Part of a small language model's weights: a variant of Muon for these matrices, 4548 steps.
Each number is 200 + 20 x the weight over its row's rms, rounded and kept within 0 to 999. Layers, rows and columns count from 0. The size before them is the row's rms in percent of the matrix's.

# layer 5 attention key, 384x192, rms 0.252, rows 304-321, columns 128-159
085,209,196,217,182,193,234,194,203,182,189,179,233,236,205,203,218,207,210,198,158,175,211,228,206,207,187,222,199,192,199,228,190
107,193,207,182,199,168,204,189,193,210,226,191,218,180,215,200,194,195,208,218,212,207,200,177,162,190,144,177,213,212,155,217,195
079,215,175,213,225,158,221,186,180,205,222,182,210,195,228,181,188,180,180,233,179,183,204,212,164,173,158,176,213,211,183,215,194
104,231,199,199,175,180,195,189,178,226,206,203,230,213,214,190,205,180,199,226,194,209,198,176,180,190,151,199,222,240,169,225,201
078,246,187,217,189,175,210,195,173,194,211,181,227,207,189,175,203,169,202,211,197,230,182,235,213,206,153,232,221,208,175,222,185
100,223,186,203,186,194,188,195,177,192,195,218,175,201,147,187,226,193,200,215,223,214,211,222,227,203,240,202,186,187,230,208,179
089,184,215,164,195,210,211,166,212,201,215,227,187,211,184,223,216,225,179,197,178,167,222,194,228,196,212,194,161,221,214,207,224
100,182,207,198,189,214,227,238,208,213,165,175,198,172,223,179,192,236,178,244,208,210,187,225,191,205,232,174,193,204,201,169,185
104,179,187,211,240,196,201,192,241,196,222,189,216,179,239,191,210,215,217,183,177,243,212,176,209,181,165,226,183,173,213,199,216
105,194,208,186,193,221,196,170,200,205,211,195,190,181,205,217,192,204,183,200,224,201,149,190,193,204,208,209,184,176,201,189,178
116,230,194,207,192,191,182,205,201,221,199,191,225,213,168,203,186,188,228,230,169,214,179,193,192,186,149,222,200,200,165,231,211
112,209,222,187,190,193,191,192,199,180,229,233,194,210,194,198,226,220,206,188,185,164,243,192,188,205,213,205,210,175,218,168,180
117,219,194,174,221,206,197,204,169,227,181,197,212,193,195,194,239,214,207,235,210,215,233,180,224,219,179,190,203,255,199,234,204
112,225,187,218,182,210,181,184,212,220,200,201,183,189,193,194,155,185,220,243,209,209,184,203,228,193,143,200,180,219,197,248,230
102,222,180,238,232,201,245,233,206,217,199,224,180,231,211,228,186,202,198,173,171,202,243,216,188,222,229,210,220,201,164,200,210
104,194,196,206,212,178,172,214,177,237,195,196,187,210,178,200,218,192,184,195,219,231,185,187,161,205,193,189,182,204,182,235,177
071,189,186,217,192,240,189,158,189,202,205,249,262,204,213,181,168,211,229,169,192,222,187,218,221,197,234,198,177,208,204,200,182
089,203,216,190,261,244,187,180,181,185,205,204,200,213,197,217,190,219,219,191,219,204,207,229,216,200,214,200,189,192,218,143,179
# layer 5 attention query, 384x192, rms 0.259, rows 305-322, columns 128-159
126,217,199,193,183,197,181,180,187,220,188,216,197,202,192,178,199,198,212,163,233,212,207,184,194,224,194,178,189,219,176,201,196
103,223,215,217,171,194,193,196,169,179,212,201,185,196,180,177,192,177,196,197,170,194,207,205,174,185,188,173,179,205,228,188,182
099,198,225,184,174,167,191,212,204,190,205,197,177,193,209,167,223,193,227,196,183,234,196,194,211,186,190,172,222,207,178,207,178
093,190,183,195,182,167,209,213,181,182,189,222,188,206,205,202,238,165,216,203,192,219,208,217,223,189,185,188,220,202,196,220,163
104,205,199,205,206,202,216,204,206,178,180,210,185,210,216,181,193,147,226,182,204,211,185,214,197,217,213,245,200,197,220,205,196
101,203,200,211,197,211,178,190,226,223,186,196,220,212,192,224,202,215,187,193,217,168,164,203,181,208,200,217,176,190,186,163,231
099,211,205,182,197,222,171,209,192,166,160,216,183,190,189,165,222,231,221,182,192,199,207,195,200,202,175,178,222,196,237,217,191
102,217,192,193,211,200,220,168,142,238,201,225,184,188,186,193,203,180,184,262,232,189,203,216,187,207,195,177,223,195,173,188,225
101,207,189,197,233,197,214,183,216,195,195,200,213,225,202,214,175,214,189,168,177,180,176,228,202,201,184,182,206,184,218,134,209
098,173,232,195,170,213,176,239,212,210,192,174,199,186,220,222,178,210,182,203,197,185,178,203,171,195,213,153,161,184,196,198,210
110,173,196,185,224,192,226,215,211,200,191,184,177,220,199,199,235,191,231,210,176,238,207,231,199,213,208,189,240,222,221,223,189
108,194,240,187,160,213,203,197,201,207,201,160,177,134,243,204,182,211,209,171,201,196,175,193,159,212,200,184,211,214,211,187,195
095,210,199,196,160,210,205,209,185,212,204,208,206,204,212,199,178,174,204,182,211,183,237,223,181,196,205,210,166,211,221,207,200
109,213,192,204,218,238,234,198,190,167,181,205,225,205,212,174,200,182,212,202,219,243,221,178,235,188,218,198,227,223,176,245,200
109,225,203,221,199,225,195,210,180,177,177,189,167,180,241,159,191,210,229,186,193,188,238,211,169,175,210,198,198,197,222,211,210
089,198,225,205,194,208,195,198,193,237,214,197,183,193,225,186,182,184,181,211,199,209,232,231,226,166,217,187,194,222,203,174,204
101,206,215,208,209,219,229,252,202,186,194,220,193,192,241,208,218,176,174,215,186,190,241,195,207,210,199,217,187,190,171,169,188
081,195,221,188,199,213,191,211,173,186,205,181,209,199,176,192,198,197,171,228,209,207,241,212,210,192,207,196,206,183,196,192,204
# layer 5 attention value, 384x192, rms 0.325, rows 288-319, columns 128-159
105,209,167,175,181,211,181,180,169,188,210,202,208,202,174,229,206,210,199,240,244,172,221,182,201,205,217,193,195,179,209,195,195
108,213,217,188,234,238,176,180,203,236,210,213,222,194,188,218,182,204,212,166,202,191,205,178,199,210,184,194,219,210,211,191,187
103,182,179,207,183,197,196,215,240,168,190,221,190,206,192,194,248,216,171,204,184,189,171,213,179,213,231,197,213,214,170,190,190
111,180,175,209,159,197,188,211,215,201,164,205,233,218,207,189,220,192,230,191,178,164,214,168,215,189,204,217,198,204,185,209,209
104,185,195,174,213,218,182,223,219,187,203,183,182,228,221,191,197,192,200,240,204,179,215,278,209,214,197,210,222,184,235,181,202
110,186,201,196,192,210,153,202,201,221,187,195,232,173,202,246,181,213,222,253,186,162,166,183,199,194,191,191,186,172,164,198,204
116,171,177,195,215,217,161,198,194,188,203,196,215,220,195,206,206,157,220,189,195,175,218,243,225,213,199,195,188,193,206,197,206
097,193,190,213,207,219,175,189,209,185,225,220,195,205,216,179,189,203,197,190,219,215,156,150,219,179,198,190,205,229,176,222,215
104,184,227,210,191,219,208,200,210,202,213,201,250,202,225,205,206,181,238,203,196,186,186,199,198,164,189,185,216,223,210,198,227
106,184,176,211,178,189,205,191,231,214,200,168,211,211,200,147,215,209,210,169,221,194,173,205,181,210,173,157,240,192,172,219,187
104,182,188,181,227,217,178,193,235,161,211,228,183,181,213,165,184,192,198,167,208,232,184,207,234,194,201,207,207,239,191,224,183
119,220,208,193,210,218,219,192,173,201,230,236,175,177,189,180,188,222,197,177,229,185,187,200,169,204,174,218,177,187,215,196,219
120,215,244,221,244,201,212,220,187,189,238,198,204,204,172,209,214,186,181,202,200,213,183,198,186,205,234,186,202,215,227,192,213
114,165,173,222,170,179,197,182,235,197,213,194,167,213,209,188,196,219,184,248,174,205,219,194,171,240,189,211,213,204,203,195,212
100,200,220,240,164,189,229,206,193,196,223,201,209,203,192,187,222,200,210,204,202,192,173,204,219,201,198,211,204,184,174,179,204
119,157,186,172,217,193,198,199,187,187,209,193,190,162,207,232,185,184,190,210,198,207,197,136,196,183,220,219,184,215,201,225,217
104,207,223,235,214,217,189,207,205,188,178,161,219,152,187,212,210,202,228,194,208,192,209,182,208,192,202,208,179,166,198,209,222
115,221,218,210,202,190,189,223,191,197,180,169,216,196,192,198,190,197,192,185,158,207,217,171,194,164,205,176,183,205,189,226,216
121,223,214,222,208,211,215,196,199,179,230,223,155,173,201,173,176,227,196,186,206,219,205,174,136,181,177,233,187,212,203,184,166
119,201,181,177,158,207,177,174,202,215,218,179,218,200,178,206,235,208,234,208,209,191,192,217,195,198,209,171,229,192,244,235,185
112,212,244,173,208,235,167,206,209,199,158,203,211,198,187,213,182,198,193,206,220,154,200,208,193,192,178,182,178,213,197,237,211
107,196,170,208,177,184,185,211,228,178,182,193,217,185,208,188,198,189,221,214,228,181,186,206,208,196,177,183,218,191,201,187,175
111,191,182,234,153,231,205,210,191,214,172,185,195,210,224,225,210,202,228,216,196,178,196,180,170,200,224,204,205,217,247,183,203
112,225,178,201,199,195,197,169,179,202,197,175,168,205,200,197,202,197,193,219,191,230,219,221,184,196,208,228,219,202,212,196,201
108,213,219,217,216,221,208,186,178,190,177,198,231,172,202,177,185,205,189,223,201,207,184,197,207,201,228,230,210,196,200,209,186
115,198,203,218,201,216,197,217,193,180,191,181,239,209,211,189,213,193,179,187,206,177,189,215,224,179,192,195,186,212,203,195,189
102,196,187,184,193,202,175,195,215,217,205,182,195,184,226,205,205,215,198,226,200,168,192,246,206,216,253,181,207,206,186,212,239
116,216,194,208,180,194,194,182,209,194,198,179,149,181,191,205,184,201,222,195,189,207,182,234,169,212,195,226,203,178,193,170,209
103,193,222,171,212,204,209,203,208,202,241,208,172,228,185,207,232,205,194,194,206,182,188,213,209,153,226,188,236,205,174,196,191
114,208,191,177,201,178,236,179,183,212,196,185,227,208,192,218,204,218,210,208,234,177,206,231,229,219,202,187,194,186,246,183,218
109,196,207,207,188,189,210,193,202,200,177,241,207,210,170,239,239,186,188,198,177,220,227,204,183,224,228,213,231,178,214,253,219
115,180,204,168,198,202,183,208,209,185,210,153,228,184,226,197,195,209,207,188,206,222,221,167,211,195,214,199,243,208,207,185,191
# layer 5 attention output (transposed), 384x192, rms 0.812, rows 288-319, columns 128-159
106,208,229,185,175,212,216,200,202,168,212,219,205,169,256,156,199,211,172,174,178,171,170,216,206,194,182,195,205,202,206,157,188
108,204,201,170,221,187,194,209,184,211,197,156,236,183,204,204,232,226,216,206,202,185,188,221,175,215,224,204,209,177,180,224,205
103,203,199,201,214,159,195,204,168,190,227,206,214,167,224,207,167,185,177,181,215,225,223,171,231,194,163,186,193,194,231,195,194
113,173,256,207,189,188,246,189,171,205,229,180,187,182,215,207,169,180,191,234,182,216,223,225,192,187,233,194,219,208,234,202,202
104,199,161,257,224,189,200,205,168,205,192,185,221,228,211,211,220,193,192,194,190,226,194,160,210,183,184,215,185,177,218,222,232
102,202,213,215,243,203,232,203,200,213,212,231,193,186,203,170,192,221,174,185,230,234,217,216,206,219,187,176,219,188,224,153,210
116,179,197,189,225,188,225,230,216,217,215,178,189,204,206,184,157,220,170,200,200,203,228,193,216,197,178,208,194,198,207,187,229
095,197,188,195,205,170,205,215,214,170,201,194,192,189,177,198,238,204,215,210,200,202,229,218,209,175,225,204,205,180,229,205,185
112,191,223,217,195,202,219,180,180,196,163,185,181,167,191,205,220,246,177,217,234,196,225,191,214,193,239,216,242,190,216,227,182
116,197,201,203,230,185,194,209,192,194,200,191,180,177,180,216,203,185,219,175,196,240,226,168,234,200,203,242,220,206,212,230,201
105,211,222,188,237,201,240,204,189,211,210,194,164,198,163,195,204,181,178,208,192,189,180,240,193,208,168,184,235,184,197,204,207
119,202,229,188,214,210,176,245,223,186,194,184,215,182,203,199,201,219,170,171,169,192,171,219,212,191,189,190,222,185,181,195,189
114,211,184,175,171,204,180,185,231,200,184,163,224,228,197,168,204,228,181,190,216,196,191,166,214,214,209,214,197,178,183,187,189
112,199,196,217,213,211,186,190,158,205,230,193,191,190,203,212,214,214,176,178,180,186,156,196,179,180,179,209,248,178,224,171,180
100,177,180,225,188,187,199,177,192,208,164,225,232,196,178,212,184,205,194,187,226,195,176,168,220,177,210,203,209,207,216,237,196
112,222,184,177,200,230,206,207,190,192,219,225,170,185,229,177,215,180,186,189,192,204,195,247,229,218,203,150,193,225,202,209,175
103,209,204,174,173,170,247,178,225,214,154,187,177,186,198,214,182,218,173,204,193,197,186,204,175,189,190,180,223,228,221,165,227
115,202,201,167,195,190,197,182,183,205,202,179,209,181,180,209,209,191,196,211,213,237,203,189,198,232,203,197,226,225,207,163,191
119,177,186,208,175,204,156,183,216,205,213,195,197,244,195,224,223,193,210,195,199,155,202,232,221,224,197,182,215,201,171,195,219
121,183,186,189,221,221,230,181,182,179,217,176,185,153,205,200,195,208,188,191,163,219,202,166,229,190,206,215,231,220,179,193,206
112,215,206,202,223,178,182,196,206,228,213,147,204,215,204,227,189,213,170,208,217,233,192,172,209,238,174,210,215,166,209,202,234
102,176,212,183,229,167,209,189,163,207,223,199,198,202,186,234,202,191,214,150,191,204,219,212,208,197,206,196,204,201,240,212,199
115,208,190,191,199,209,207,209,187,212,168,228,172,199,230,209,198,194,200,179,191,220,209,215,179,188,199,190,183,198,196,179,168
110,189,199,183,190,184,215,228,201,223,179,221,209,223,179,188,204,200,223,199,196,232,180,169,200,213,204,171,207,218,169,216,176
105,223,166,169,206,188,205,198,237,203,206,208,183,219,206,201,206,236,207,189,230,189,198,237,209,174,206,163,216,193,194,162,200
119,217,186,196,196,210,205,218,195,218,175,202,210,187,229,215,193,223,216,198,220,204,229,187,229,182,190,206,227,180,228,225,245
101,241,189,184,196,189,191,154,192,205,223,191,200,203,187,170,183,208,196,189,226,174,197,189,171,223,201,203,167,190,188,194,176
115,164,175,204,211,180,196,204,206,203,203,229,200,217,213,214,217,168,194,228,172,184,202,209,185,210,179,206,198,227,190,206,191
104,185,177,228,202,172,201,192,217,174,172,202,192,217,186,205,173,191,177,197,237,207,213,176,222,213,189,205,192,186,212,177,215
113,185,203,222,201,224,208,235,197,219,186,191,205,189,191,191,182,213,202,220,190,205,177,146,186,202,195,223,169,193,164,225,173
111,188,188,220,204,214,209,229,212,203,216,170,171,215,206,181,181,203,184,169,213,215,183,162,227,198,197,163,191,211,205,187,173
113,214,187,188,210,212,221,171,192,248,192,182,142,196,200,201,202,222,181,222,199,196,163,220,210,209,192,196,186,207,192,178,216